python train.py --norm="rmsnorm" --lr_mult_down=2.0 --schedule="cos"
Each number is 500 + 25 x the weight over its row's rms, rounded and kept within 0 to 999. Layers, rows and columns count from 0. Numbers have three digits each. The size before them is the row's rms in percent of the matrix's.

# layer 6 MLP up, 512x128, rms 0.261, rows 418-511, columns 0-63
097:513492535484490538512465506486462450485501494534467499492495538501494471516521520514483472518545552442505503481520512550515535511474497441531496480558490504488529510490526458502490539500530474
093:482519503446485455461512502481498528525484499484492509494520505484492518514473515515479476450496500500478521494466529496485495547525520447540459490476477486509527464491471505489464495529534502
090:490511549489505499500488545449527457500521497521456488491508486516507522531497478499512501458506491524479446483451511481533469498467553476506527493502502487489551480469495499432519481512500517
102:530490513460510475472492518501498501477508533494485499522519470518461466485486513524496518517495468470520485471510530501506510485521513486511497512465477500527475473504500545541480463488533474
090:472450488480519480520445497532542498491535470521485491481491510487465482501473479515519555471522456485507466476466532463514494513476519467489462524444532515483517528513523521516457508491494497
094:519477461475466475492501491507510482507498518504481505504514506532500489504509541518464517519489481491543525528510495518525524488478433521487454518495528493458506459503484546505473509462526486
101:535460532550462509521502515473509518518507533504510470512465480490500498497522487520504457449501518484564519517525514493490494518497542543512450520485529527490478514552486490505471495485477515
088:520493521517536521502500480489451521523531497539500461509499491493466485516478547503497516516483485496528473470475516488453441540453523541532500541484481471491503498512463549491534540500490503
094:494487506505508494453525478492472521533536531489537494514486516492526496438485477493541507485491450491478492508503463477500534515532420484504490526529527500487524526497542530480525479495458495
112:527495485478492528498487520521546457523532490492476515513501537493513491474546521520464496494478491491487457497529532497499510474460472485555465492501508530507525487507493463507520439492448480
091:517452519493495517497482547484499508487516484534527482494499476502467519515496461526499489477545561504463474520514470505485565453478529473498500540553489527498499503481517504455521504438497491
102:509505530492472525502485532505503453464494531493491497509507521508499506508540484509511534525481464518451497540498505518492468469516476531538477519501534502484488535459507459535479461490502517
100:522526500501598501520476520520529510509533487529502505461496478503464545540521508515470487533519501487530457494479483489529481511473509481489512477500439490517529540519453436504468505467515490
107:507528527473494494545494532491521503510523516455473488463530555528501498514466521481470488461532471486492420494508549545457513494508455518519524475448493486500488535485438518506450510536515529
110:513512491532463496515487530506528449524508504535441484497521500534542510450506492518547489482516466496503462483536487474466499478483534489533518529510492529523487499467493509463485517470494476
087:520520504525500518510471506516494498495520492479517536462461522548537470543500513533431458494521498508490507522491505464482522512500526506506537521528499506559496515476519557528466518495543455
099:514482514438517502461508472513478517476446532531480495532526554528486511544520497467467499491533455524481523479479471502490484536484487480483479541523485482523496457470498499535515486487549523
091:517483477474515535501520470535500481499538489510490494468553570480529490529491511505508535515435483493550470492518503525505542477440518458536481510542473533513477510501521509496482528496457503
092:489501516540473471519549548497514501482520559490481501458468508521521526513483491534543492476570503521537474512527522491464534489517528501516546488495512518543492483458514492494491490528504510
110:512501531549508440476536513470517503519507484546504495494507501505476451489464521523482506496450553497503452482494474497530508489508476462524541509504511496488481496483475542522463496483479479
106:508491544489507503540488511510538535502478512511497516482519511526488499503537476507458528471511508501533507479557501507490470505476520468545517489504466542516513532489507476512484487527519531
095:524528482517536498485534510455434515497521492509512529505463526478543554530517517505459464518482425537474515463527524475516545503481489509484523533478496477473500521533526510490540503496513496
085:477485492505527543534470461504483432515508452519548477522530497483531516527491498519524511472490513488480478522469470501509491476480486543493498515476490472514553529481468512458500490484457514
091:475520478533509522506468454513498477500518534541492483493507503513479508537510530487557495477502458505490469483517450488536522506491533508513540485475505466460509511470532508504516501479449482
094:482508521459540538464496495498445512501496498464508499468504490521493470496492516483524517478487497489500549529506550515504512554514502507527494495515506507474560518471486500455494504528474481
101:501438497491520481516530519470527467535556497517458505497488529538497493472502513545508461498507489490490490504520528495516471483477546491495494527497460517496511531499502502515445481452435503
092:480510441517547528484543472511494519480487440492557491496476507492482485508519479482440520474472490524478487532499498485514491539470518484441500523490478529528526503515519492476447465498508515
099:495472531498491514460465497517506514470542508505526509499461466497458564447491468464522490477498501496505511488513476536525501482503501515491454493474519495545504550513503496497461501525509507
088:478496512472512508495463497545501474508509459531484490468509541494490517503486504494477490499505529488485500463501543488444493529454489513497506482469468509497534453489464502479486514501460467
099:491488451543528478502453512481493476544531510494455517479494551492496516479542505500512505462517460499461462510535461469500497494492521510510562490507494481456497553484504516502474529493485509
088:520517512504520505505492512513494462493471535486471494500530470520490564489496514465542468471476520508526483454494461514521502534480519499522467482536518517492509468505473481476476501435530492
101:491524522504471496510506492483512491451470517458485494486470468533515503533476504503460540521523465506511491528470465515531450495507494487506480515509497517517530506507438524518516492506492519
118:471467488510529463526472541490466525465485497462550476461484540492505456529492464501494496484533518456526528488521494509505479475547526529520490518492513537507467489447504491474470460505517475
093:476498487477501457481502463505526548493477487503499499476491512495553454495513508497440515540508484489521508473480505489499472522501459489467518522490482462482519497483503522486509522431532506
098:511501543512516535501501528499462523508472474508514475490514485489553529506490519522479492492516497471462495489485529448474476475482489505509516497478495499486523492528511506457469482524480511
107:477553537506471463485484513524462487500488522535527484495538501484516472511517515503480490498512499459511480523505464539509487482503486460508460534490485504468527448510502534507456515536498501
130:520506537508562488521518479505498469509469443527474434502472467524498490512523519504481457463544518501505522522528471498509494513524471513522525503480468547458489519475489542487522485479472509
101:459543530536498536506514491469542465478526512512507522469513478492466554510507507474496531465494476524522504517499474501512469508464514463510530489537525573538497490426451457508484468469501540
091:489517456475529520538531471512514477455498534473483485483478485452510458511442503512457524440491452497500459516491530448488530468483512496519513484454515524504513522491501516479450511511511510
085:493483541526489528448497512496479488499547505579485515475480490482482490525487510510468523484476511469480495517492461520459497470490542521510534473459494533477459490461468487508538508547485485
094:509530496506558547476477487506462511507471479511508520487483438459499483500524537469499545517470518469493486478502513501533526497530508503536554492504517488436495552516495513465516492517517482
103:508545523455527514476550495468541490504496492506488525497548499509481495500482520521497510521528497510490484486514471529479475451496501491497489526503493532544510460517515450490513495497505494
099:487511492536547492492498490508497472504483506499509504533513505514500516476550509477484517537529455473477496456501439518484492484510494508475484529498499503480538557514476534506466538505510527
095:494506484520533493537485521515491456432500522500504497529481472538537462515488515486502530482514499507523468524508520462517485504521514486487533519470462500478538513521550493494503475536497500
093:461501523508464526525513494525469500491469494504484513493478467543542516513509487547481466499494536494464469485510515512523462484520480491463485545481470483494567511523550482523496504521483512
096:518474484486471492435480510534491496499500482477444528489460477562507504476518500477481507486497413501489516529473503507513505508490488480481497499543488525501479498464472556524513490483516507
095:498486534518473491496476500515462532506489473456476527480493499530491528514464500516518531508510473460520514503486493506509531485514466515511486498523452500474517519465472454483487494469513506
094:512497489531481499510507464506510496463512520499492488487518486487545510503513511502480500555535513492525472505491506476502503483550462525537476459547471486493495456484508554514512512515518496
094:476517503500513534513484521508484525505497541488477518463497503523509474500493496476523456486529452509499472485508486539483497484514472520537511517513466508539528530467506505507443516501512543
108:490462532504482493495473510453482481523495552457474506437466468461501483537466480454509456480459495517499459535510531500496494517501518493489519479513469511504515469452534481503522461486450519
098:469488488472480449494492485508492466507526529488464489525471524561460529512469502502460487511511493498546496522502499551561494513541481499525453504502485534491478506545505480480527487499494503
098:485494501528502470517483534540501503500480486508436473486496454504532551471522518484487471454532534505514493489517508468458510492507491466499530483536442472480516467525492478504500551568497505
098:493499504507460484471498504551529502486465451467511540540509513502485476501513546512479564523494480527515520499495530459475499501515506559518439487496511501495533511496475483518512502484477509
087:513496514474492498456558483488505509482486513476495494495496480485517498554504534479483531458524454495482470474509505509513479506522491504518477504452549477538497471506522470446489458509519478
092:457514484557471491495439527523479549479513509545558514466505495476473482525548514503518487534526483508502511528482491455501499501523520480495485495484541519491499503513520513504471522529476505
087:462489467495471501522511523543494497507500489486537472525495502500505485516492492498534446476524500469483516493527486548535509525484502505493493470499491485500490533498493513476518509506462516
100:510504456503498522546500500529482518532467478494533512476535510482520552486479483517510554495507482489490507472506510502522498520490473480537482469497524524458496485482565540471524502532534467
098:477510498503488496511538524474519498516533520482551501495495495521514522540507520551473510552504495498455502521509447493532536497493518460527506493502505539483499526495490490513510475558535513
096:506506517467548497480487465522496522506485469523529530511510487451479511529522505533541493480509459483486488481506490515481518576521513539519474495510499486518521452499486515477512486500512541
109:520502492462517505491507504502477481529491520501528523490526491486463453501517514493519489520532484480489509493493476515538507474476497501502486512550503526424531457519506512513522490485416510
103:544507527489477504508442488510542483516496471504513483512531522520534489470502510491512503521532462505477467511468530514446514495522490455524440483492526530514507524515489515524481470477531497
095:442517468469503504528491515498541534509472448515486498548493518523502499546478489515485512530496505483530483504542478476515549470508535494503534504484468486472481518506430532518503530516523505
101:474499504494496476475501509475487470489492476499531487495525501546505505502497485471533458479444545510496512457479483481459505507523469518523493509473462488501539473486487460475513480540482480
098:534481455487511518467500490463499527484468498510518515522549514487506507517489472512490503482498565501470515479534491522547496473530474498547501510489518464493502497480460509502537462516514453
091:447496483495492501524549531471468518480482501534527471493525456483489499458454495539494515496500516505506444467543571491499510523480487530508505492502516468483511534470527487507466535495509471
112:517475539534490517472486494521508469499526484440555509489421509526531502486490499479544496525522468496499500512512503490489528477508509509469521509536445497493482523523516517512484524511496491
095:516488526521506529495479494481484533548480471532470444514538496518503511515492491447508515492486488444483477471525490474528544511475529498493451495503487503489476509509548485512493515501501488
088:491537500474479513498497495514456520522534529530491479509548507511459508493474513490518480539497469512492474462510491525486502531496482511474494494450525445496526494507518509474506522529500514
092:526532486517470492522489500495515545464508527525418517494553504555520532528467472459502439510521483507513481537551502532501531518520500499498520523464507480487484501521497535498505473475482512
097:504517570524499470519471503519476472489490447498496518497537477538504467506504529516484507517477533513491494483470527496456470491520465462505493485512489561498472478501540544473504493494486498
102:494476523480572498517504463480487513436502493512461503464517504517500498496530481487516556497521494496515489504501489476507516510497496488525510528485503538479506468487487474494491487497511513
096:507489514446530508436502509492496490515515514465525473482542532506523524472538520509458462531512519536481510476488487503476505503504432434525494490483450511497499498534489500446477494537477523
093:513527527518500515511497486519494478517498541523509528495484514521473478500497494484493514551514517526522480500501497480547472497541469509522548487502474529515496532465544480508513531503498458
102:478532520507547526472504475497482475477473508486508488483489530542525511506489536507530517507495546500508487494505483503489501479476471481506494505464501461500496489496529473478450486489499477
085:480487514506518458526465501466494419473483466510463487494494496505484532450480480528522464526480501520515467488528532468490504482517519514507518486497511478479532539496503538505524516531480455
100:462497473472517492489480482530438492533501514450533514462455498489534508511435505532533503494527461505459502498539481533536521478514558544508487503498510513494502481504479500520498531510510562
096:498499518486524498509512526482510533476483506527508481501539484521471473454503486494501518483507479461477520436505560528518454475524487516498492525475512505507518468482543545477512566488453501
086:506482554470544498544490505499460482506493471473542508479491530483471562517487499492459479477520550525507541508508470505497509503537478546544496512460500520488504470471474484491505495492471476
110:543504503479524515526458522462514501500519557532510495460483499506483485497483475504465513454459502542535471515506519481481472515452521489488444473493504527544511498456502507490497485504486523
104:515523521486524513478473505529519472481539512503527526498473462485481495543495496470506465519473487518491496481467546506500465435458532462476486515516494485516506503482471541502533479513438489
098:541464483485492515481492501501523480475498524470563490504468510505543480543559514510446465514517489545459527484535503476502516503517511463464512533520505495471538517479511468486527505467497462
093:527515554522466495500515485515445515466457543493504482486425505491503493462501509572462534479496536484509468475493487493480516483499494511484475499468491521499508485473482493480577538519497479
101:458523489473505485468486484514473543508447487478483491534504496514499468483499495446496522501539511522502480428498485488482511480499511497514483494487489521540494523505521515501504469536519530
104:464516505507479497504458455523487439513525508486460460495514488513475501510536470487538525461538550485493446479478537480528525532468499447517489501527466477518514486488504470485521481501502530
101:499528508490491498512504510476457519440473499477500563480551467492495468526533473504528496530491472471521492523538486479483505506538490520512510544512510506458480532460518506492482506479541523
088:535493522490485490459509500497520509484500523535529491485528518501504530510470511480490507541474546471522473531529523507554523505501491525557499476499537508452521492512472500471541510469487460
099:549480467534475528543486505492481497523529488501469446480523488510537470525482540540475535492537464506517480527492467495497525487493524464534536503521506507475531514508499474473486496497487536
105:492489500516547539493476518514472506493460481467548496496474445500485512532486503522487478491511466459485496493496509535467505471502486517508473479528490530456500484514499457522524510454527506
103:513504480521533539507517477523493450531533418546504487498535446492488524514517478502485475518539473529488505492519476457512491483488473528473455508473517516486525525459500545499494497496503494
112:550426547448503501510458471518512497521474505504485548522489456497508460528510512510456538492465487493487529508445539464519504527462464474493466471466504520485478463478518506503503487467487544
099:485494474446502533519502462502519520491468475533477514503490486541493501529456494523540553532504470449515539478539479468494524503500515484533508517487490490483536507528524501500515485431548500
088:464484510436555500553505475492454490473513479453549500518488523505518481499492521500511521481501485495516511525489495448480502536522500539478533524502545499504493521498530501510495470510502556
081:472493468491453503468511491468509461492481497506494470483522508502534492485521465499508538502491453459517489510502497497531553536514498523438505523493490530482485544486523495543487509509517506
115:482525491450514524502479498515489457486517526476515497522478490511503480512527515512475553475489493465526493532511495533524509484487455478509503504469507543474477520503485525541477480501533528
# layer 6 MLP down (transposed), 512x128, rms 0.244, rows 418-511, columns 0-63
098:492485482475520504501538492487532526489518485483495470470522507461503513462455483511522584465472513525542525526484487516509508500456514481485537558515497511509484475480459507478509492484501494
103:527484537547518515513500507484471496449528474525534484477494501511503485473522477495543496571496504472495524501489465497506542473494464520495546523511503527475503548522502485501494542497475473
087:527522517525492454489442518507501522516441488471483515529458473526504509476535511506481486516527509547514461544484515509503486522497504517451490471496490503491515491481506493525506493510504478
101:532492511515539476523507535460492550480493480503474487520509483501514487470465536474524496471550557504539538468492495459517504455484512477496520460509509457516488526519526523515499503494543456
087:522556470534559488510498492448507508523446545471479539528511524473471529515528488522516450535441552548483501489524482498509493489475501494495498484517507513520503467486482509487512481520520486
083:468542531508520467525505481471486508510512500506492495494555497486510473543509479503506488493488495474477463530483469476515475472533547482507476514508461462571519540466485482497515514495498481
096:498549468505499515502492547557549509475524442504520492491499493511516492496487495546524506544486538509537483533497490513535507494519519508491534463516484454527489524515485511453516493517504481
091:479478531529472535529487505480477515465537502484513469475521509514544512482556493518501478540546490529511500479489546512476510498521493486495477524524451508498490504548499504534517490434488459
093:555505516554510476477508525437484503531492510508531475495494516453488548492518523500505550509552486470532478481473509470514496527519500518490507520494491485515478496492480485466476491513508515
122:507466478474477500532521493539528470511550501506508522573521485501524500459491496499509503497459482514472493538507530492471525516464475504492490497495536527528544550521455499499456442484522495
085:470500469489483458454501498493468522489492496508468445477499516483508470502470527494504524474500475503517537521490480545523516514496506465516507465466496510491468483540485487493514541508514498
095:521417493493487506517470480502525495498466515488489478520455459514514516520535517493492475473539483562498532522539517526486554476496478481472521542504486479486490509499508496532517531456499548
091:500500528484511525493501469497501512522505479514543488480533510482506503464522491513522469497528469530489496478515477468459452539546461525502506482479491439498473461508505503474512443480474478
111:473457502469484525468510483524523481493517434515515529505489493482489501519515519502506482469476492496487523518521480483545486519483446472522477485508474522523533553501504448526455501482517522
111:478532512502517516501518538496539519546511483514513515515492500513530489513522530509495567512506488465527524454559500479493462519522511524467495469494476494498497461523490513472490515508578504
088:521495472488477451549522546445478512503489502533506457501515499449520522469521516495466487509459526490501525490493530497504501486463445465499478513527463457536500547522521458479481468496528495
088:488526498509492515487473505516521480464498492505497442471463466429501475494495503548522488518543513491495481468465498483480500462474515489495490464497514510447479527498543513489464509492494443
090:508494518474463514518536517501489496502505516498525510440520481532498564477512495509526486502480523485559465513481519508486513538470522497502542503518513477455544514485447516525475479481500504
092:491526486517500547500455473511471528529456471527519472506474496530483480500517467489490506529478523465470535498535468485523490525509469515486504501517536477459499505539537509516541545542504504
109:484505460459515527516460487512503507529525494442504533495515516510483538459488517496511498473530525451480516448474501529518507444459539523437477464533508495531545476476489466528511477494518514
103:479508501498514539533459489480472468494526500471470513543490467489500543489493515499527494507518502484497526497500505507568535444496475507462495480497525509497488498495477523541498486505501510
114:497456453501507492451515431462467510515514528517533491514496531465509498463495520465467498532481499533490513438535506519484514501539484512478492515505491491510532504476550477491531494485535531
079:552488527493487479491564530467501531484465507485485515479468495503489464498512511467500502511522508497500514512501513480478442491540481501470505477496522533496453481454490486485452519464489473
088:551496490485500466484485514458499541477485488505498490514491541508472515479490485470485500494452566506496555498499516514476515475498505457461495490459488491514460530514483501500469466551551481
097:501513496491507458521512469481478541488481557470513504537507524464463459520481522511534468503496546525476503504493513513490496552465545513491495538507485505539476459529494484492501503516463539
096:504503483473519475495526565498491558508447479494491530490496486527490509487505476498505521501489472461511507534464524514510470508471522503474511529509497505515524524516516484513473543476488477
098:501523501518497485458486482486522549515537527511531498483534495492508473491488464542499562499505546513514507456532470498493541552499467505484539485515505503511485513512503522523521518547517479
094:496521484469527482519467476496538545542504501526466521486526535499536477499488540513461482552503513494482447496552516505478524554502512485495519521439468479495486491495511456509556496462519504
084:427485487488511509487524501478475500485512497497477431475495552518510498520466467502534471523481493534484524545461465523470509426476528437507487486493466483515466511492499477538468476484523496
094:449498537479508498508470530503518525538510500495491537528442499475442500502510527482473497524492522509526529489487563527502471471524477522504504534466501480508485468522523497499468472513514497
092:523480511514508489509497471519483502492511510517491515441467440507466493494474487497498451507537486482507518551524483496474478470486521495492507512547518531518535481523502527470485495481447499
104:484527465534450485500481534499485467461484485517514440495494508463500479509526553515473512534528487546464495487516466475560492510514497510526511478496531491458538505507476519482535501515489516
116:483509514531489476505489536477510509494503528480504487522492493516446514507518513523472497472543492547529567548526539490453467472493535506511501509502501490518534491513500480527473485497518463
086:497479482468496468527505475480504536542552479525473487473521529484511460545509548484496504508512497514474502545481445511495495490482478489469467468493519483504482483498512504483450537525449508
099:533536457465499485524534512466499451510490515496533510497521434504532512490458461528440509535510496498472493505480465506500484467458511507550472494514507530512498486505488517534499457536468492
110:516507522444506488460486517511516510488492505498459525565498458540489517479536511511466520512490498508498494497522486516479477509506498531517521502500479487439458506457501476567502502493509534
139:499481525435504485522519495498500446478509523493500444528460455488531488512527457480494495488509525527496508494532473497534491517528497486517508511496515532476504524475479512512507494494478527
102:516451490492475518519508517482529559489490531492494489484513459449499476506513473462528559482480496531507524501497504515506470529489462513488507496533553515528518479526489525509493498512504488
090:496482498472513492499496514470493482542479503508548479500504482524478505508571510489479481487526506521496533486475539503502535480508495493463551486521469529480465453487481488506476467511526510
091:486452534490489494520520472459509518521490496481503452549471480493518525515457508473515513490518559508511536516545515509464512487499497481530494480497501484477467487523438479478495510532498500
094:523471480474492475530524510515501534516506503502491479515485534538486468506505505485526506503500508513499551518506483540505480461507520518473481489507496497487471497505532503507484488522527524
102:489533509538483513534514496480464481471528502470535566510487520502468493478469461482533511514471509534474509494514496502485528519512517548463520542527489517472557494514538471501527499482497486
093:480482478472490514490452523491492513489477482482481526504517538474499477524511517484508508493462491493460516490484495495460506463544507473478485484493558520476513440476507493511544538504479505
084:521500497497474499511527439489507525491527490491440523480491473505494571503520511465508498511514497511505500442444485514525524502536470499501505451527494472477516503493510501489456520501518504
097:543489473488507539482486467518510548475494430524492469494473472476480536459509480501446541438498510499525497484500493450504504455470521523492488510480507489537477456524518546497461538567534493
089:504481486534487515452492520500465492486460492537503472502424492494504515473524520492523477539485517496488462499449538501531499476510499461503503495458478543482480525480522495456519509485546452
095:502541496480488532542515496453523481523505479527491498519519520471487450494534504495534474482517490465464511524475533469516506497518520449463531514479524483520474445537531511512506527511506540
105:504489462497513522525506475494497493505529508475461490560478531505523486495510518505530483500486490544527466464512542458499511504517468505465506485453458474499467465472475489479461507526508541
093:511478527488491486493555479503507503490497474471526512527510523485489549532459504493506499479487526521541510468517522490517502479490489510523425543473484499514519548518515496473507500507489475
105:447495530445504450499488519489466527491495487500470456485484529508472480508439502502525514487501563511477548543517502524466528459477521497486482499488480476499483480480486520494467510538496491
103:520492498517498518468500472473486549459473487504526518502513484533489493493492493492488545497514522515535466520505516458529504483464509449505505532506494490505519541506505538510546478473533467
093:520513498483518495539500510533495493479514470508546507474468486492498517504496472508494537452491467477516487553473468511535484507478478451501486501516535513493492498517500459557493520555510517
093:528491522506500499465466475502522478500506477472463520493522514516489528464480479509552496471510498510516541507502528491489474545501516519485475492442486517490498543543532492526506504466474491
093:508471457523514526519469508498507464514479499570502479497474527498470462466501483517522493552499496484512510500489519496521491487496482517442489532473480543477507467491462478516522520491543499
091:514493502497502524504525475505507509509506481510498462458475503486475487481472454490548518491446520505499505461450520473488521503469494464517511532519517481510492548479460475509510551485527492
078:531458509508462531495543502511516508443514492528473460481489510518520484513487499485500510507471497493516508546499510495470509493513506510495504497500532510502501504493502517490493489508520471
089:511470516491448464498486478539492514497529551482513532495562506516472496527453497506506501486479486489500535496498527495455520535541489472473482528456494485504520486489479527557473490482532472
097:489471517487501484568476464504531529485534472504472516482492503509451518490540497515522457457505473482512489489468568525523449529490510460516493516483543476469494475545503515473499531513463493
095:476510491500511559531513509486489495543440470494494521556478502523487526506495507460480484472488508521492545526514469534525540500492517495494493542535482519500510537442523491524487517508553542
103:501471516492510485537505532502495486509493525466526522514512483503534531515465510455496497472461480499520499510538518513482502509440486480498484496473519534473508506474487481535482483490525512
101:459507529528467527502539465498510502501484509516495481503467488518506536506468472500509492519500501491547477574506528502428496476498504485502461470522467474512518517483465518506501479508479490
089:457523482487518500507486486483486478460524514513469499519498512493528503497553510481529490468509514494523467515499516487461492523511442475473510488500477549551534484490486501499519488540479488
106:489478486506531504495527499497485462536520485527527542464515578500460454511495497485501479492500478506458523501472517514456502486552474503466492492482524511459486507486547509474491501543528503
097:481505518528503494491487500444485504517492485487530489502492500457451501487480498554534506510525463511522488529557468528494503461491534496480489485512523495522483483521543550496484517507491516
095:483480494479512511497553439544502515509513565443512477527486479508513507506492482481530491476520501463522542491487514518541534495524492497487501513482495470493480519516494509485515456477446486
119:552493510495496516474463511480468480497505474494556490455517500477559479471510503495465482472482482497495520523498480501514515521486513541482520498545514516486512499516477503515502494515496498
105:495520519505497477507503520523520494521470489527507501492519545495509535496481494504478497478447477541517470474484513453534476519497526505476409480470457514504490504492472530546491504500445473
087:483525544494472507527518478519502496511547503541514487497511534500507505486489483501476484495502519515509515584501506494473527486503475502458463478523528505502483467545492497535486549506429473
101:508454489548490527479508499455476484503488516530516472482480496469498537470489510484484491463501457501504497531430482466491513462487528509528525495490489489527498526505485483513462558472542477
095:463549480503495486521507546486440488478491444495476499518504504506485512501546488476490540499471471520531518501522503486475534488509458483547523502530480514487499508522532531472513512492538540
093:480532526543488482458486495482505487475489542482492519467522492468512511479474511448512518502557495524494482495487473454490439493459502499528532454500520432552538470537531501514486552498478467
099:477481484531490489503527484488513527534528459497496509453463490469464473511465465489516522477488477513444512506473462521481506467501473515501469499518559538476478471510438526471497476536498494
093:498501454511501502491483521487523515489531497463547513514487473497478533454507489493511488529501491522488481493497491540510485498528517497494484535525503527513544475467491488502484534521478447
110:500520527504492500523496505546502489506522511539503527524500497488497457506501488485456457488463499470496465551550490445475517504500530504480495523470514523498511469481475531481531468491497525
082:518501490509514547522499498497471506468528538511487500495518478504526469524508457518503526519501503550495466497476507474476502505517527512481547489494487466503507477510538534493555524475519485
110:487488482535540534487521433495516497514502511484502504519508449466511487518504483534542479509474508481501475516453547497472543494493507462495537510459529462523490516509458496512494514513490532
096:484520476536466518492512504522483461529515434520514488507515516521455514478493504460499513479502505445504473529477477492526484504467503487529555474550515502471430525499503525488480532499509514
094:502474482524475532513463511499524505507537500538472519521503474512524458482468498475496496453471447495505447507497499497467497503447505503500507478516483500506515495502430483511488481485504525
101:511472494535541464468570507471530518469486462537478516476475506475522471530482475480532439474476521464513543504527473473486512519509506472510549515466511471504491512488487492507534512524514514
095:453537487491490517483524481536504498558493530511538475527509541551537516502509511493472508523534503521452523537467502503492504524540538485524492487528481481506500524532546510493465485510549510
095:540541500486509503451557454507519480521523548495524522482519539524475498473502489478528467498519525509470484479499515491518537470455533505509532489494488494508481513538469468517526511503478472
100:504513513474543506512476480486525513522558529510488499539526485528513516497524500501463465585464493531532519535498473490527465531540525471523492497482474477485481506553488499515485451485509489
102:472481480464476532475499494511457528494476464504483511484493483543551463486538534481511471533502475514506497501440450495479474535531480556511533480520517518444535528504499502483520502522487447
105:486531536439494477483544526463496483491516507503516499476509525508541513537467528493503543509494511500518522477501518482505486482565450539492494517495469469485486524496515491443487520523539457
097:481467497543502492521519497520533498504527476528492475493506539478473504520477527507478511447490513506526515526497545513459489453438465494498480477467490534514510467518460491551510523539440504
093:529532468492501475529520474458526523509504509487506440514501508487499469453477506496506527477522548452530517495526494513533494450489477480529506466506494541517492477508524496476494529509540469
096:478501508476534493532475465499500513553516502527478527514505502516497493557495496489535484514433488485492498516511515491545499469486517489495514508517514440489459533533472497488516544513489505
107:494545469494530496517547562477512459506464458486457481533506496485503525447471458494503514461511526502462504472539486504485504534540496482511498492509498494430496504559470481506494505490532513
096:524472450444480492466508455540506482516489493523499481517478472504561514498494487476484505497511493495483498515551501483493485504479496508520511510489488550506520534488535535543512532512506512
107:514521532557515524479529455489510524485506500541514464520517512499483505547514495470492484486495550517489447523444498465517489525508533510526517463484515505513522503476511522426495527506491474
097:507515534481491431543499522449487485501468509515491500494505464516499494535454529515524491542548478512498470462450486498562492458467467491495482515477491504526509477488454494528524520508504518
090:519513502491524500500504527473515526515497498469516515460500493458523523547456498466475475486493507484499484483477520523509518539532535523510430490487521509533509535518512520493479488483501519
075:464536541482506505486485497468493497465529490486483509495524482485499480502512531477521523452462509472513479492502556467520512494535505490497469476504495501502530525514487460547494447517521485
109:513514497422504478504490527470524528517482545505490485540513480527519497466505499500494520505489510504516543497546519514498491471492501471515516498505514524477468476469492521521496510527535532